Weights of a small transformer language model.
Architecture: RMSNorm before each block, rotary positions, tied embeddings, exclusive self-attention, hashed n-gram embeddings, a smear gate, learned residual scales.
Training: a variant of Muon for these matrices, 253M tokens, 11063 steps.
Each number is 128 + 24 x the weight over its row's rms, rounded and kept within 0 to 255. Layers, rows and columns count from 0. Numbers have three digits each. The size before them is the row's rms in percent of the matrix's.

# layer 13 MLP down (transposed), 1024x256, rms 0.0451, rows 561-615, columns 128-255
096:121135121119162125150116149157141099107106113153106130107114108110092126151152141162108130103079136133153126136134113103142132095113112127113102126144128137161091119109120143170125176116107105158118140151188120111112105127103114125150149162123144103123112139123085098134102107133156120145138148169098119169162133118153161151088125168128122134113115153135129128159160144109086143144121
093:190120121132167161146135112162138116113159132121139138080133142123103127150075155117151131131133146074128137135160126112119116158114107100113156174096151121107147106135120154136092153106186106110154133133149104128133114141100137115161097131112170146124083091129126153122121098123158138089136132174096096138173084104157152112136163141127128149130081121151127106128139116141124126129176
093:083105121127089185122130100137103127116169156149137131098126121119100113101110161144156097137130177150119182124112078099134104136141149088105155092099125149094124142187116189138117147114150122112127153126116092156149125112135092167149118114127144167139108131160128155112146124107162086091158096132102095119132115101113131152145116118150108131099141150128143124098150172102123108161085
104:158122129143126156150161121159159129106132155130119144117117122111133126105134139145127106098137111097179165075071142135102146147119121141127134105121104106118105142141150097107116109127122102130133182134134092116110100121118099200114117114128160129130119150143131128114128124117147102089140110145123138151143105171144119144121140106150125125172132137139186171133102119129146142121121
115:120128142122129127137132131142080118137152118162136088202111095137110103170130157090129140087136170118117125150111124116175157148113113089103069103118120152159124127151118130103135142129146113122143153116148172111107127120170137157119124104142153142171146112136122150117136129122139130165095112116124131105091092162149163111123095117109150170120130072112129160102070148128140108149132
105:126138135142096122125165155131134093156150133154112057108124150139100170148130157139112147115134134120144140124144147139142132102163134082108128106106154145109118144142122133157114155128148146118154123114113124146148146120125078130144094124156105147130134069107114141172148102085163171101123149149162131087178141137129125151129119110097164090114143098110111104101115138150118131159131
101:131128132134099134156113115137128121097105133111088113087099142097112120253127092154147110164111130120127162130104143128160151131112136142134126122155111084114107141118153120133123119145142104096146119109108093126110142130141158093152100158149125107135094122156135126126108113131098142165117100094155162154137107114107126166137111142170123130140114136104178155142084128142166132162133
109:095094127131160122094083175132132057144126155125112144094116156146124149202134129123093127119148152169093151128127094129100111095107131186120133128153153155110141155121142140152121143112111190152114099152138122151104141090081124156118128121123118141166123119114107172148134098105144121151133098114141159143097134177088132139101132159129137134126145101119117132161112159123114113095174
106:148123129126130111135117095143095115130156162128120122130144114097148100123161115140135104113094153158136120107127125135088145135089155160100147152096103131129133115111161122141097160123151151097123123081099147084107117152149099121125148097149118140134113115112127112137173138107122101112138114147142091151100146116146126131124153136116126149155155128157148145095117124136138112167157
107:136164097127090132130149139156152135102110109088173144161160174134132119149117133140083116111132109102109142104104142102146145196111170105136129076173134155100100098118109097099127114107135132142125169105157113146135149137103105116133090097177126138145176164138101111148186117141125148112137110157118137114123113184101112132134140115149134114109124143125141082116130133155099135139108
097:117102144167124173118128182146118162106146131140092128130142165129090123124129105151126159106121121123139108129106144124119164161109169102105154112134113118096156180114130128141082115124113153142114133132143081113112111168114135131152117150120134158137130143106137136131095131107134150101141125096049119119118127121115138109135146143124166128142098154135137145157107114136107165106118
098:095168118113092132167161190138108162124095147133109169154114120137155100226138091114135116128131106109118119100126111140131122110142135127131090139163090105152150080157139153126175126110135152138121115091154156145130107146194119117147114128175127101125114158131149095126135110125105138113170118133124126192080110083100151128100138136177103130154158151129164115122148124109113126156121
114:105138107130107146111158173140136153145121128101161104072123115163105142130137147111135125144111113111142143170105122152110108098114129104138191116109105134109137130168169097150114128088159119169134149120148151085162133087085143109178091117114133106118153094133143109097140106111085123110083112122156152161148131162148118083074104152062127159144175137090119156116135131131121142148104
110:141116124098134100124145152152123188134124152097136105113102130124087113113157121141107084115100144127115125118130063130129107125101139138123198105090153146143145141156090117161168131108140126123106099116148131118123136193110149114126159163144126149062108112160133122148130094161112114159139115125153077152120103101140143140104136140137151126102164134113105107065121124124133136178164
093:140109127113123103133154136130192130106143141117153131155113137168138101129094141156129063135123131147142128080130128095174143139140143084157078101120143170164071136151113155139128113132132142125118167108145122160083128092168158132135168167147101125114124130151160112119087173127133105153122188161092098129113144100161155163127100104147122110129125074108118106154144157119140150106148
096:105097169127148139119068139154081192109100083125156136140139125145163119116135135130111071075172142152146119149118138176150120118162118149102103156130134133135113136115071144149087139109155108115117135142113126136126115156129140156119104171110144132127188141115121136150126103138156121181147117150109130124122105133118132103093126088120158125119133083090127097105083110125146143154128
114:116138087131134087098121128111161153130156160127126123120099116183140127105157138111105079169128111178156078119119117099156160117092128160101105124100142124106135160068124133123095176118114153157074164135145121141147135079103124125139128146111156086115111134150131169113130117166144123092155114134117116091165106079141121158126126145141109197105087192120124152168138098151087164136140
088:147111142106100100079132127128142092147127132127125149069106116142137120095123123129117105103086147078124134162135168148115154131128113128141127105115115159149136107105122120101189145108141094140181108117107140060170114148108122073145120134152172176149153153123155078152133135135109132141130103167109130142124118122135136146100137156113143168151130074116141096147093123133115111146162
107:157091117167136104136130105148110112141118146136148114155190113135125151110115110113127126153097109118138125136136163145103099158173153140142150151164112151083120149145177165119141154122143138118171097124107136086145128137162112115124106156131187127139136115119125125169145140162110176160119116113096139136128183126131102115126095153110132131084075081103146102133108130151170120147120
094:113121116133143129141121127163129150159131149128150155136160122123107166123103112116106144149153159143138083158117148135117111083101119122156164086127112106160133132139148161144136097120117146110140149114099119132111182084114090127150139104126130147129108110118118139117132124136120135131114146140147119081096116105081118121097168123146148150128129092103151140080092112108100092112141
093:138098120158160075120177144163139088120126127097091086095153109131118117128138096115144137122174161177138154151156137157140105154152109122150110122107101135089110128084092134213092146144132184140109127112137107122163134110128183087162134147110118125163097131124130155078135118099110125108123130150111140118130094116095159106108106119123157157154117099138156154112122110119116116144106
094:115121137131110107097172106112084083127112125103137126136152175166134125162081129146110113147105135112139131141116139116161144101140112140162096116116070140087132159144128145085102080137098145095148138181144134128161159153086157178162136119128115143117159121145169131141140092131116101104118124154134178136119131174145108128156147155130083144092066129192145121134149090105121148122121
090:147135148104149140133142124168157150091136127117131116157168120122152149159094169093119142129141137132163117107112148147150144120143149075132116148077135147139174094118083114156146091150129147103126133145131172132126168134137125122103122114134096119114118107135200131154131083115074144149108149159126092138118147157121142129084134116106120149094113117126108139152134125123109142087104
096:108097110132135101112139170184109140119156160122105136092111162127093111084137106103146093082121122119153135116158122129121097100146153127141127126142134104129167103158119156168104105134080125098129102111098155163115118127126144165097121103173105148116147130079159131131145086136118059080134133159141102180141171157133115112139114155143168112105141132161153138144122177120167134116152
117:179122115095096145177106102105119177138179150123129110180106132104107107131124125093099108096159104122126136116126119131152098124120114111156160132098125107163115101114107113132131112133104101121122151142110108155131121081129080064109143111128147142073159149105092156123105140136139123155156157112122156140133130119131084120124129072116154117135181097151155121135133111078154144148154
125:175167130088095143143087135111162156126143175129099117133156134064088134114101131104132101089138132099152139087165097085126151108120145088128135109102081145140171102159128140150124158147120124131134122133191176124096114156130127117138093131135146093116149147115135134166101086107141168122112133148155183158137179126107148120097114139095129128099121152158139160094116084118104114125141
090:142084123107151094153135109148110149145090047120132129136148172137118081113139168138106112110133105161147137097113145151086110113121117142157148109136141138136183140123128143156129159150128131094163123126129099157146143117123144108146116161106153117085097136153138138130072100156143108146130119137055089091109138080127124190154108110125160113133133107167134082145097126096121106099130
089:142122135160136084185150169167133124138106124146151150140166066106130103149144108153102129131142115070097128056129134140110095102119121112131106109060132136134148112124115110114145120116107147102122144119125133113150176100148130104157091152127138162102163159106139122149114104132143150090132117133103117100166105105129176185144137127130112124149069154159105110156158134127092102120107
094:130118132120083164134150105114139131120185110089127140136131149113124106204124119119136144181132134139150156134107123106127127146116145121114097150113080160127094149136143132137085147154107110129121112119094098126112107110168131110107133098104175155147112147127170078148133106181136120105152131111118140048136129138111111125150121116133140089151131127170100168130170141128155134089093
086:091117144108138105161129154103118140088116113116110111139111098181145148154158167105133088139131122115114092147064126112134168080116130118156098151182115104144110162098127166134140118129128128122118113126110163087102123114154107126124124120119111090082090139161113150103151142107138080118137127126131114183128128162181136129118122167125137106085132138082136137136143097156120153087111
101:160139134115160145102113127117106108126143133120128089110117121120084119114088166140111182133126125136134143146139119120143138167110133132083088120113101176113142087133132149135144131133107102159114115118112130130137102171152100112137134142111099146144148118130086103126138167102143116124158074089101145136123087113159080107144128144103131115132139102152084131148125137124109127134149
101:121125116174116118167092137088106147109137129136098134117148152130112134106115136144174128127155103107130103123184112124131116144114105116118153110141124144126130174156125157148139130149159085140095152117120122129123110155091163122110149095111139126127122154143139120134129128131177108126133104159124115110077114143118110097104062105130129129165132083115143100114132124141076123121120
109:151148131128177116135126125078171138183129158164124097158149116149131084108136090153121141109100112123131117152140152136142105177073139108107124104120128119155120119123143139075110129135149072121080093119146143155107081111090182119168140123132129156129152139138130135164128159137139144136164112132136154128114103119165109138120067156145075136128136135128130094127145150112139075114091
099:156139111143165177132194162099119121149112098132117100151115115155119114255103144120101090149144121125137079134121100084090213076128120093093122117131150137105123127117131130061115120134106113113113146106146118122123138138172124150095120147113132139149111129140135117122121136130143133127151104129142102132095112105116116129143132130129155131149121123153120113123162131146163141133155
112:099128106128096124128104128152099103074102096156115151111141132138105119158104125124118153157084095106127094121135131124091144089110089118152119127132155122097129103117127196145077124104109137094115118183127123129146135136144143089133168113141100142135094101103144083116139144137132145123151149116158120141097113106146114153171168143128179114151139151103148098130169120121149148138159
088:114162149133122119164121113127114117156131117130147138161116138153133137166166097137121128131162145097055089123102095163122123156151119115135104058150126133112166154141142109145112117123131141138171134093160081098139140158165115135049142102120140151165128151124131146113107144131119144133141104132137084138121066125152127118142099113121171138136159137126138143114136118108134157131135
100:149155095137158134140149112110124088101134130158159138104155140158131121134098128111113113089078079139148099101159150070117129149123134148146082095127116124125131124114142095117116117128121138148185123131117118158136154132153144071122120132151153109101134101146123163132094142125108141132138125126130161148137107129117076170082137157161153126150120127125135110168149119125141123132109
088:150154173149108109138087177129099126147101126134132119091138140124196161146157168115123184147120154150099143150110106146121143125131111110103139166123139150154130111080135132135116114083104128113115091126135166167119141094122132126116156125152086116098145123147117142126123120121082101128111164125110148127148155106098132094104132115092111119123135149151104154147081120118077138129164
085:176121167124139119115111156121129153097146113092106114136142114133106128138105114073130113155140113086117145090120125154145126126130113148143132151165128129124138115129134102154118130136137132141144066147129117133179158079161120102128159111102135142098135164136169131170114148146069133169153121170112129132123151143131132094132110145158081169108098111179200083143124153155147127139156
096:154123105133141156157100159130096139133122108079169169148137144085147141124104140144098105128116103121105086165132079180166099175142142077169132102126118113129118160093131111141152095139118162160147148137110153178088145133134133137140128113126148104144134140151116116102130154148197094163096144113147141129148126098130160123117135115148062126142120104142122106133107128109122154106125
101:154138125155152166135130132123175129151081140145134143097132115123132142109086126145101145093105142102122082092082168159125107099098108093141104147086150139144127122138098133093083130106158133170142170154125172135103136144188117100151105166103104136133101143144090122132130108164136140152110101124149169078143124101146142084166139098116084146146168157135129142157158131104121155096112
095:114140104142088112128115143130118127104093175096142121144134142121116148098125140134077164135162158060138098161123190102146141123126105154175078142108132152103191102103119165128141168110115130132079118161157117120135154136109137133120088077133115129098116144116154123103113170126127139096121153121136132123129081123152113167152132122129128126083087156120130141159146145125087130103147
096:132115128138131117124141139090138121150115141130096120115097135165142097084142096132092130135114067151096066112152139126088141119112167170125153169126148139096108134137109133120120161117145134125103136124098134096120136138135108086081130096162127136153125083108125132110149139185094086180079114106110113146131113132119110126132167115101086111154139129130127130163128098128083167116094
095:186097138137108157143111124108123106128120145119127133184147129108139121117108147126131127130136121130144141114126110098091130182108143139129147105170134141072149136104113104109156059133153131118114109132109120174131147134092138140113151140113142125134164141118134100136181167132135133148094092076114145130137108144115169114112140104125127130121145146126150085128099114087057107138089
086:127150153081127198122155154120122112155141102164094105121141110120130122138152111168135144097098106137163104138077142093132142099165106095133125157151172133140129115148113074122096120125138168113124122169126213125139134144117153110151131161110141160082129086111137115154127146129130136125115134167161124118152180155110150104161198120127125111137162120136114085102163133147141111145154
093:128150137133117103178136198133111169097111138147130155143138133110118121091084139136171124089087156143174112129164107148150128117111147122110109149131121092090115120106137130077156165148129152139118165105124140143113100152162128128129158130108117078138140122137133149110133126103149081129187157096153119089105136112116138105132136119097133154154122106128108122156152112139086118148074
100:134120126135173133135137148133109120118145141102159140139131093141151141147180111116097141110088125125101115117122141097112122123130135139143141107150100151162146078113145129134142153139140113142136128170139140087109128107103154118098134165151141158156136150063159141115151091155115159076169157125096120148174138151117108124099179102097130099142091107167138154093126136157130163148106
096:150136091137140123146187092138143122170099123142157138150114148130099125143113113052105117120153104137146093161165141106165128117115137141114124122139116102161151138145134135134119084145113165131097108144094096162137075123100145156121104118137106133155108118188142124154096148115176151140114168137164134161154118130160121105130150123131142106140131134150136126133140076133160137130117
106:092111105120142122134122119156200117125152114145111122151115097104137142061071123121117161081103112093133121146153089139096124111147114149127102120157129108085143089147112173125168086149124120117120124139081133117121125102119096112105114097134100091138093125123096089106142150157097109144116163151181130099138121096085163141119118153154139148138082127094131152161140128082115116081151
107:130145112138133123131110085125139134074103159119139143127074130079108150119105139174108086159097091120116150128128123134132105128142086092136108163099159099163129108081117125153098156164124134126197143143156151121106136130137132137145107139148168122116164110135154108148094108103087124161131124168152129153182072123147137129131107145100163143130130170140156105160160089141118146081146
089:113115147137161090124098156114117121120120156124128140156187126119121198116107153097086123138118133144126135105155129128109090143137102127102184139114125131129144096169099121108165111088125133150091120136163121156143112141144132092108113123146110149130117133162161138144094087115160153138084146116116175129096108089142132162161159146125131167136109154117151123134144114115107124165158
080:100135126089140151178120092153141127154125158117160136167141112128198121150170105141114099142127130100138165130137143108129108108133126145126144135125124131137124124166133131152155099168136142122139114130097141121140157109153121128116121062097144112132108128100108132124127136140117161146140128128147115121129159140132086088157121151070121131130127127095159110096145150122184114151178
092:139140137146069155128175121114107114122142124140123167092141129118108146131127145139108115115130145128087120139143151113121152131145129150137088134118126183129127117139091158148137141127087149125096133075087093113191111144113129094152130112094111144163155118092134140133146135134164126117091149154130139152164102140165168111165092133130143093127115152117126114130140090098075154103146
099:127114128116083160175150100100132105122125078147172164086143152127116150084128118151141124125123161152089105145128127120123162136128081118147089152118180125134155149126143173153176122154148129114137142150128103103108182124079102137115146097127153135094115157112158156119108127091188117150117120089095111115119116136160129130117137134075155086157102144136091130094163154126152098172107
104:101110132145146128148134108147132129101140149153113125154160169139129111108141088133145150166160095129133140089083155137131143080102111146121114119113096137129095141141136120120141117123159121158141134136124088161136092140159131131121192103127127129105117118112127126125120080138118135118111153142114125137166130190155131074146115141161089109112107144136102149066133164135087121123136
# layer 13 MLP up, 1024x256, rms 0.127, rows 562-615, columns 128-255
095:099128131155119126115067131103096115111134164113173157139127175124115165140143117157098127113124163143126145106132136135143151088115116153120129137142086148114152126166144156099180118149121122109163143142100108142151128120084137139142144137115111125108106099091107123139139112133121152135089138090107138120119125171116170101117045141096177119135130105153082083160167158108092127137114
088:098124143162117148130138117128116103145150136120110139127150142103127155114184126128133141102149193158125092142144105103147173129122102094114117115119135121102100116161146113125129138115134138131133127156131102179116108135103143148116144107124136131138124113165099102102137133115097140167107115154156116143067107132099132080187134155128133156088128128087103167156151140156144075139169
099:121157071146150134094171101148104160139170146158120180131146164165146107127145140127128123110162139122107156122132175152125141164141122099142145140137138117092135132105141128121071121128131113192135118088144182152111139094078148149161152145139120086127138133155091049109124126119081102120145104129098127116111094102160140136105132113149154158122188118137137074125106115090106112157165
130:132144150144136125119174140119137119128177153131144142139121161129144169084158140129094150145131094139110121171134124133141108138160123105086119143110144124122112128130122156157173140160122136109173165112093152103111150112116111134157116137149110170161128125132131178135152128121146136146162162125139083144121080168141131137158097119116175125123135088143181145132135149109090130140145
103:104144134157141138173101150088152121130160106163095173122097093167133115141169096142140106129132103130134099200132153115152160142136136093169097172143102126114111092103119135110146159137110096159158144125147110075087132146177155151139133132133134101142105125116124083123113090114166114164129133113126100160153129114117126130113108109124106146144153149110133142187170153142135154126136
095:089132090122098166162130123114085150117126103119091126135127115159094130156136153123115084145140137154124145136129108165103147162150142109122114121134157158098159124176105101118181152126123125130150154108126140146100106143156109127090142116095162180098130114107091122106091161128095106104098118133134151128110140120129123160149151162133134102107136116158127125156128207124125151123115
107:160130120109150109141126109167143100137135108103126155177131082130123148070115134108131126116117168117130096133095129127142114149127108123132120120093076140125107144147147148127093145147114158124134106143113112160091155117102133136122095104156138129097127122099131162175172051106163127161134054108119126162082145119135129124145112141125136162113101117116130123109093137102160121174101
105:075131127106069150113133094147138148143095150116122139092079102133179112104159137144163135151160133167108075134149119149112111119137115176143125153102139131118153097142123142120109118084159149101167124137113130148145053127154162101113143133133140134127126099111117208139136130121197160140099128115108139180102129138156121115128137126133114127104114110124141149157180113123088145193118
100:115134125119101123151129110134178142122120141177138135126138106094103128111112130144141150124154094114146137101154137109137153115156132147193165145074156108114131099145155142124170088128129144137126114156166109095156126082157116127077092127125149122092152130124118104135135105105160115165102130120138121108136167170113142105115163181126148074098124126162142104130141157139144115143173
099:104145141139116134153096117114134160107098112194114117150130132108119144116128138126142089099162128162117157146128146126163113133124160136151103114134175127125111150163129110139138138144148111106147159145145096103113120105109129132161169086074128112138104142086142121111158112144138143113166163169156079138077149100137153156134147122148156123086144170151127140095115137112170154145133
092:118124130178148124143129078134118141150138127075124157155142100130175091149160167137117089150148154148157103105116135159148185101121122132127134149148138184139099121157153170176098119136117143100141116148086119151112095087073128140095128164119137078110127122125105168142116125125104130120122142093113101126092149073126148133174121129104100085160114107169154097134129138142147128166124
099:151142122125141131125109118159138133118139139114116103136170164130108124108105149126183153089126107153119128158157128099133105163098090148135112126139118097104129124175121115147168180095156113140174151135176142075071119155149128106173133102099118135107107104163111145111168124136127133147160133097162126128110152123173114112135179118136134098115110127115090126174127166083140135144153
103:129089067129142155175147113128118131134138115147138128103151126159097177111164122123132161135129106114130081134112150142140138115166111151155126100144123140104112172135112159095123135110118086109142144108125159113121137151168159084173137142104138118124149104098117163119144128080104125052126166151128149072141101130111109142138132122159125130118158142150153141169142150141103139165190
113:123108136166109144142122118168116143115143135109121096050110145149134091110164151140153112120114128161137143147122132117147115108110085178098128116129143138099129135128165092128130151134129124146092145121112083080121120121121139089078106104113122141195146133140186091130125126138107129091127132149142103107153200133138108109137122113150139123062131088172111141144124126116111151138144
096:095107137110122093063143145161165144119136127169068118085111102158140113100123112147141120157136132124167160091164131155104100141120093137095134130116099128161134107193112110121140146186127162112139102142170135069125105134104113136145088095146146130164129121124125125201078172079136143092126119106161102144098152125086110162115163116146137142130118109136128115154127144140146121141115
108:119170176173115159119103144083164129146091152148144116145106141128126129102146176068122170124147182127115091140153122107196137110123098069113102119099125120105101148128157117117144132100105165086137156160112139116159144169147149137151126132167118108156108126139123150140135106145106117114114148150115128128126108124145118121127117129169140143117054144134149188126130161122078131121149
086:117137131107087127117116136151133149133125084125108133139117117116134120103093104098099149144124153132119080137122106162123087130156115113128117135129177119114141121132062157137153125165127128134090123087122116155141090132142142125106166147119094180159081095070109123093137111110152100128133083116137154157117149130140142090177099131157114110126149128177117109141126104099183117117114
109:110092110117122110118157139177122104100129132144125131159115148102103136129100166099178138156176171122136110182157137154123125127139108139175137122166096098096144140137137118140143126148149172110156112095096133110115109100158166122135140101140118143156104142123090130133167143076166103140121103121116136114138151155078185146129169152096086133135120144131163076172115153109144116159112
099:142121112165098127119128124051168124128156163171134154062111153127131116114103142136126140058113136124112102139124117089139158124097138160143145124125099130163141135101115132117130136092099104164123139141155136129119112118103180131100084126138101124160176163128165141160119101114124121108151140143142147088144129163111181114148151095130131125116165153172125120156120178112147153134123
098:117156134097139107093136117144167145127098144098131140126121111154097155099156176124152130111116145111173099161146148110132085115127132138098093126137123089139129141145127148140065136140102166149106099118152122142098121153080155124153118119139131169111123117121151138122138133168157150143146156114130124139134129138162087128093153147137148135091150137119110134142155180130098135138145
102:130141125149135161148089129154175144130149093152092155140094128140114136106165133139112110122159119115117130090098120138106139159112154153109157105107124170153171139158148154115141113158114099145170109101140129148150118120127145114107146152133127136122106121098117146092123155165137146092170133125140122113134162134115108133107112089142136142197158133110134145100123197161159144135159
093:133114080122138167093131135129154118154110138154133138130118167150127127136125132131129131127107122119106123188126101129118133166093087157093114113161130076124172177118123124129144081109145117108144150114131120141109134132143102154148097125113145091111096175159122081109138156139122110108171130115135124123147102153154184121156156103148141103176143142113137128136118175117174099156066
104:186161159162127117153146099133135144146102086150176121133137096162153165102072126139123155122127093169148091130157131081116111162114139137153134078139124143077115079093102120132132118124108086158147128121136129087117137134134109124140127120149158111188143087113109146123160128127158171160115110114146164099141110078095102159107097155114103157134125085104122099160134146136146193153108
113:136131121106114155155133127101165142147129058143132116121148149107126146124117135119130144139108137110087176089122127154150143123143111157182139090121139130086161191124125125117130092130096174134134163113105095137095133117162147138102109160159099128132163130155096125081107137121144107119204110097104127127138105093145079118134155139171096110154169140117167106133159136109124088121101
099:141192130153127152201105127148149156173121142174144093107115135151136130123120078137126148122136110134133123127125118138131115165171143103137083152141098146137129159152105107128143157127165167133153165138142136096092147156129173145138143128110122094115102202110160071116095126094091138105086141115111095132133112154122146127132122124123114099154127144113125144110091130129110121161135
097:099149145126120066132135122175170108157129134157162127099147121158115103132135112099090092138145156149139103139073123142123093140174126123157145109170120157103132128114144121138126125135124167133124109099131118104129120150163120132120143122118123114128128143167104152096152112152173109099119075114133130110086100127145140102131133141132115108107137056147110112127134168169136122144116
098:120116154173134136133106122150130098137128134097127179082124139092131161090106092144104120101158162125117121107143091135121119162158122132147092131133128106107093086102112114142125151109150127089117103109093169137117115134132118149093141134165122150113115099141132134101135097170110149179141113122154109120135106141138135105129107156151142117093099153140121116088111138155142137103154
105:166150120141146084128129183111151155118090102137139114118146123137120158134089092147124124091114148128121142107098146172147143147157137104142136121122161070125159118130130151100172124129148120120150121075108145109153154131149154125145165097176119086132166122090094177150132142143121147149134147142117111126108097148147190149134160130148135159133134120132076139124113152149095159149152
087:121128071129111118118109092150122168129123103123140135149113116096163148103126093195137105115130145149140156108146156159089130133162108143114143135122092140121124070107118150128130146091170105120133133159110120096108102073107105158143115171138156090165138145072106155102108096103166103153135118114174115108145125121094104162114125115155180084140081145180122106094133114092107128151157
100:106151179101096096148147113144097131115113153134147135140176157118126076083091105121123109109107145148130127106129104107124135107123109127137145090136123118091119183164121111134170124110062113146116137106103131103126144133112166097135104101102150096131132105125156095113104136100087129081140111118141120084111087103115137126157128150130143147134164124131163138152135107117139160142104
121:156151112111109142123127125123109133134110141148103125126115140102091116081094113097096153147171162131107086145130096169123122157111120117158093116141109134096144091130099138123143107148141149113108153114111142119135146135123146137177079088121153097120148134107132130148135123175193118097136119152136104081122138103088134109111102096108165077138133088110152134133168177129126092132106
100:153133148161172119111151176122144128118132133131108138105128140119146087122118155182153126109107124162094147185126099150144143180144127120135142147147079149154151121180131089118101141170119086109136119144133103108147157122139157122141153127122093146139133141134127130161075119156119162123135086132125161133129127124168121074124093126186124141103117141136120142123134139115113161123149
102:101098125128108145128153115155140161096138124149113125151122172098133115132142162115083129104116133175139127145190101130133170133131119132137107135108105093178134156144157138091152145146161088131150162122138165133125120117160153091107126100155152108103116138102134141147136109135164137171102144178139142160149110111139153157132109141154125131156129136183140169091163103132144135144067
106:160143088118104150119115142099157098122127107100094107124150110135113104097106092125133167089122098143137128126114116097118106129086128108153135156081084134143081129128127115142136116113124147138139141092186132095134094114079083121141124087139103159125128142144137143130108137113110142132058113138123136144124172124104150138132116143153141152113150101129147139122127110130101116131120
091:154134142149126168102116125122172105152106082089138128143168152123134113143181102108106148123138140125135133132139126086138163165129135119137131115135146156113119088119147168102156103180114116107132098115102120143133156152101138158120113099129132137112083125137126115137100094163101160132147182165078120101122154125093117122109130083127143097117069130140124100117129137119127151089110
101:085148136100177135134186136122157116105171146127149112122116135140075155157152109127097144148088150135168102132144115096131177132093111162108117143138136146123123164123133119128124088135121107126177117144093097160105146109149141121117146126150115118139165175150131162132145140156162127099104136137144144079105137114107104114130155148125122132170107134121133121105154105106112157150122
085:103097119107129124151165107110127139075177108086164139167161130110123081143123137123126043129138146113143126117129155104135084121133127121145096101121116104061121154136134126136141175132183122120138130096122106126117150121090094123146131107121145140133111112135123156146166124136130146165185122144153096130150093126118139175172126161147111118117111098078125093128132137152163134118138
091:140143140145122124145129157124114134124146140101140114139139139151145123110077131104140127125104098155132125084107132131135106190094101101112083135180140133161119144107130160104114133114118094151099147145145106111124184150141125129168144133153111110144072132195137114165083112116137151127128146100152168137121125097093094096124105097134096143117171155149103130100115141134111125126141
095:169119161142149144113118104140101106133168185134134127138139090132113099172124159093163138189146146125118093134163105117130167165112119131131131102105124124135110150143120133127123145107107119158106135097134168133117125113104134171125105132160079114172131119166079134108074114189130163174138115104107129145124123110094123092156125116159100121120144142132077123131139106113134148147110
107:156127181155090116154129125128099090157141106136115128139084124172105117104088092128105119111121128095137114141137132142141057150147112123138146109104150119125115107089124143143145162130140159157114136114117194117130149141144134124107127117116119193143134090138146093114135145141122139110118146148161176155105112122078121153140149122167156097132110097115121156120105080151148127110110
100:188095114080148099132166156123116097113157088113046127105119156124072135080122130139151140113145133144129124169167085147154119103150139091095129145157087099112089142169156141157125148130121125149137121122126100115132111137128156187144150142110115140138128158133143100126096167130145136141160094133097109145118141152098143119090086112116107123121160150124141168143146159114118095098140
092:131135149088110153158143088106110130123163128137149135105115149085109155161134138104112134123195121100144118111141144134128112074071097140149111096108108065090088125123120086098112148136118155128114144107159113100090153127139104126085123115097112140170113104092140162093153150130108116144089136131117119114134110105123103110140146125087127134096128140113094100127144148100171119144092
102:114170156085126100125126151112143145148141138138116090091130160143074069150146114152138116149112093172165178096163109139103161127105122147116117131125126110144157177140127118132161127105168128098101105142200109139109159127106167065113126147131142122147084119136146154140114119124139157104120085140171099152135141096087118108143143156137115112089099093121126123114110169113101126104119
100:151119116134083090106115131114161118125119174103159115144129162123126120090109131093194134126124150106153111133132067118167127151147093119119148151116105133148116101138129147135108100153131149126112126118110121110142132145138088115159098123105171077128158102097142146139169133146142122082161127189115141148123129098119162169142110136144139108161094112127111149166137101122128116143115
099:130130102128129143095168109107120074131158119087133115142138110135066147176158132137141109145156106131104126129120154155121113151147106137137163151094115175152107141123087160138097163121143146100120103136083149140151098100150161120089095101167127104108132101097136094159139126120113184143104087123138086157135162121094129119120181137146121081153111118105143149105140106118153195116163
104:140161134134114084141092149123149110147112101110136112133171101114066093166153117130156141137158125108139121139144121120110129139147139182176102087146112142103094160143102120131134137157144171115067074155165101106105142135141148138138099151127115119121145104108129106116157098068123124148122093140140118107139122119084162134129119104138070119132127133154155121102128096111156170154080
100:122137108154124119121131161117073148141119137157108160165169160118131138109134155153110137078076111113145115144133143172103128106064146123136143087130128104103140095121170097135113099155135100122155122177119138119120102165112144121147140142109138154141104114122117134150172137135135127124143121119097142123102122132117137104129094162115158103109118159086127082169088179088131118108115
112:112134117127114109144142140115124155083118134126120156099116153131150110103103104099124123093099170169103129199138142109145105067122100165127131143155144114138112159145137152140103151135137093133153149128118128074134077122104123083123149082147151164116136112138181100125116151084169106133150121118153110169176156120100129127136153133122148142096156153150146147108119129130144142149169
101:125123085152156120125120101151143187103176151080133124149122097142102102131143125149153134118108159151135130134115061129124115130134141115106099125122146149099140119137128096167133071164088131134110158119098134133138175111090093103096123086157105157124147132104106140100152126172121129181182094134130120125107095098116124158143173181132161106087123119100152138099156159112152125120134
095:132125127120165140152126105079152174109120119164103159155090165064128115168182085157115122139127105117121115116118140145120140146147108130126152166131149101110118172135129181131140148172124093139134123088148123102104067151164140167110120157170126120148151100121118157132113109149101126138135119134151139106157165158140139161092160151125125122151129148117136114099119125121144117093130
086:119106110163181116138134135122113153116128076148130148118127152139112150132122113087168137167136130106151139132149125112104136141133126098134097146074078150121083154070137071138131122141091125165129158097144162136123153148106120154129144098101104070090136143177140126119125170122073128077094110135086124128137125132112166170121105129110121129161142129130117114193146099111126097093095
101:150151157135088123122145124108130105128160089090115127097134096163127152161112175127132096179116096132148132141171116122117087128120077156113124095138075127123119148169126112132091101096088117162112124107146147133117125090128149163135128116120114132134096166110102109099144126093110135138109087136090112102146142082127113103074140118154158140145163096111098123058088113157136123112120
108:115133124133154113118175087115141144131118131152103207089128149090110162114111093112101128145135143065120120076137121114136166146145140133136101132129133125124167117131095187129136144137161140133159140113130105108100107111149134120134162147065112119141130167135094119147086111169143134124065093143162182130151140106149138144168132140120152162072106155116107099121138109147157114175104
102:134148102175091117089131161161126137110149138133096199128127128109104140129128144134096129169106111139145136107166108084123115107133150136163107082118135116122164152126122118090112119100139121137127094140078146105119119124160129112122130154136110069079111147101130165099135095143129123153092149125124087096136130129134109142125137142139134113093124104157158092130157142125143107167128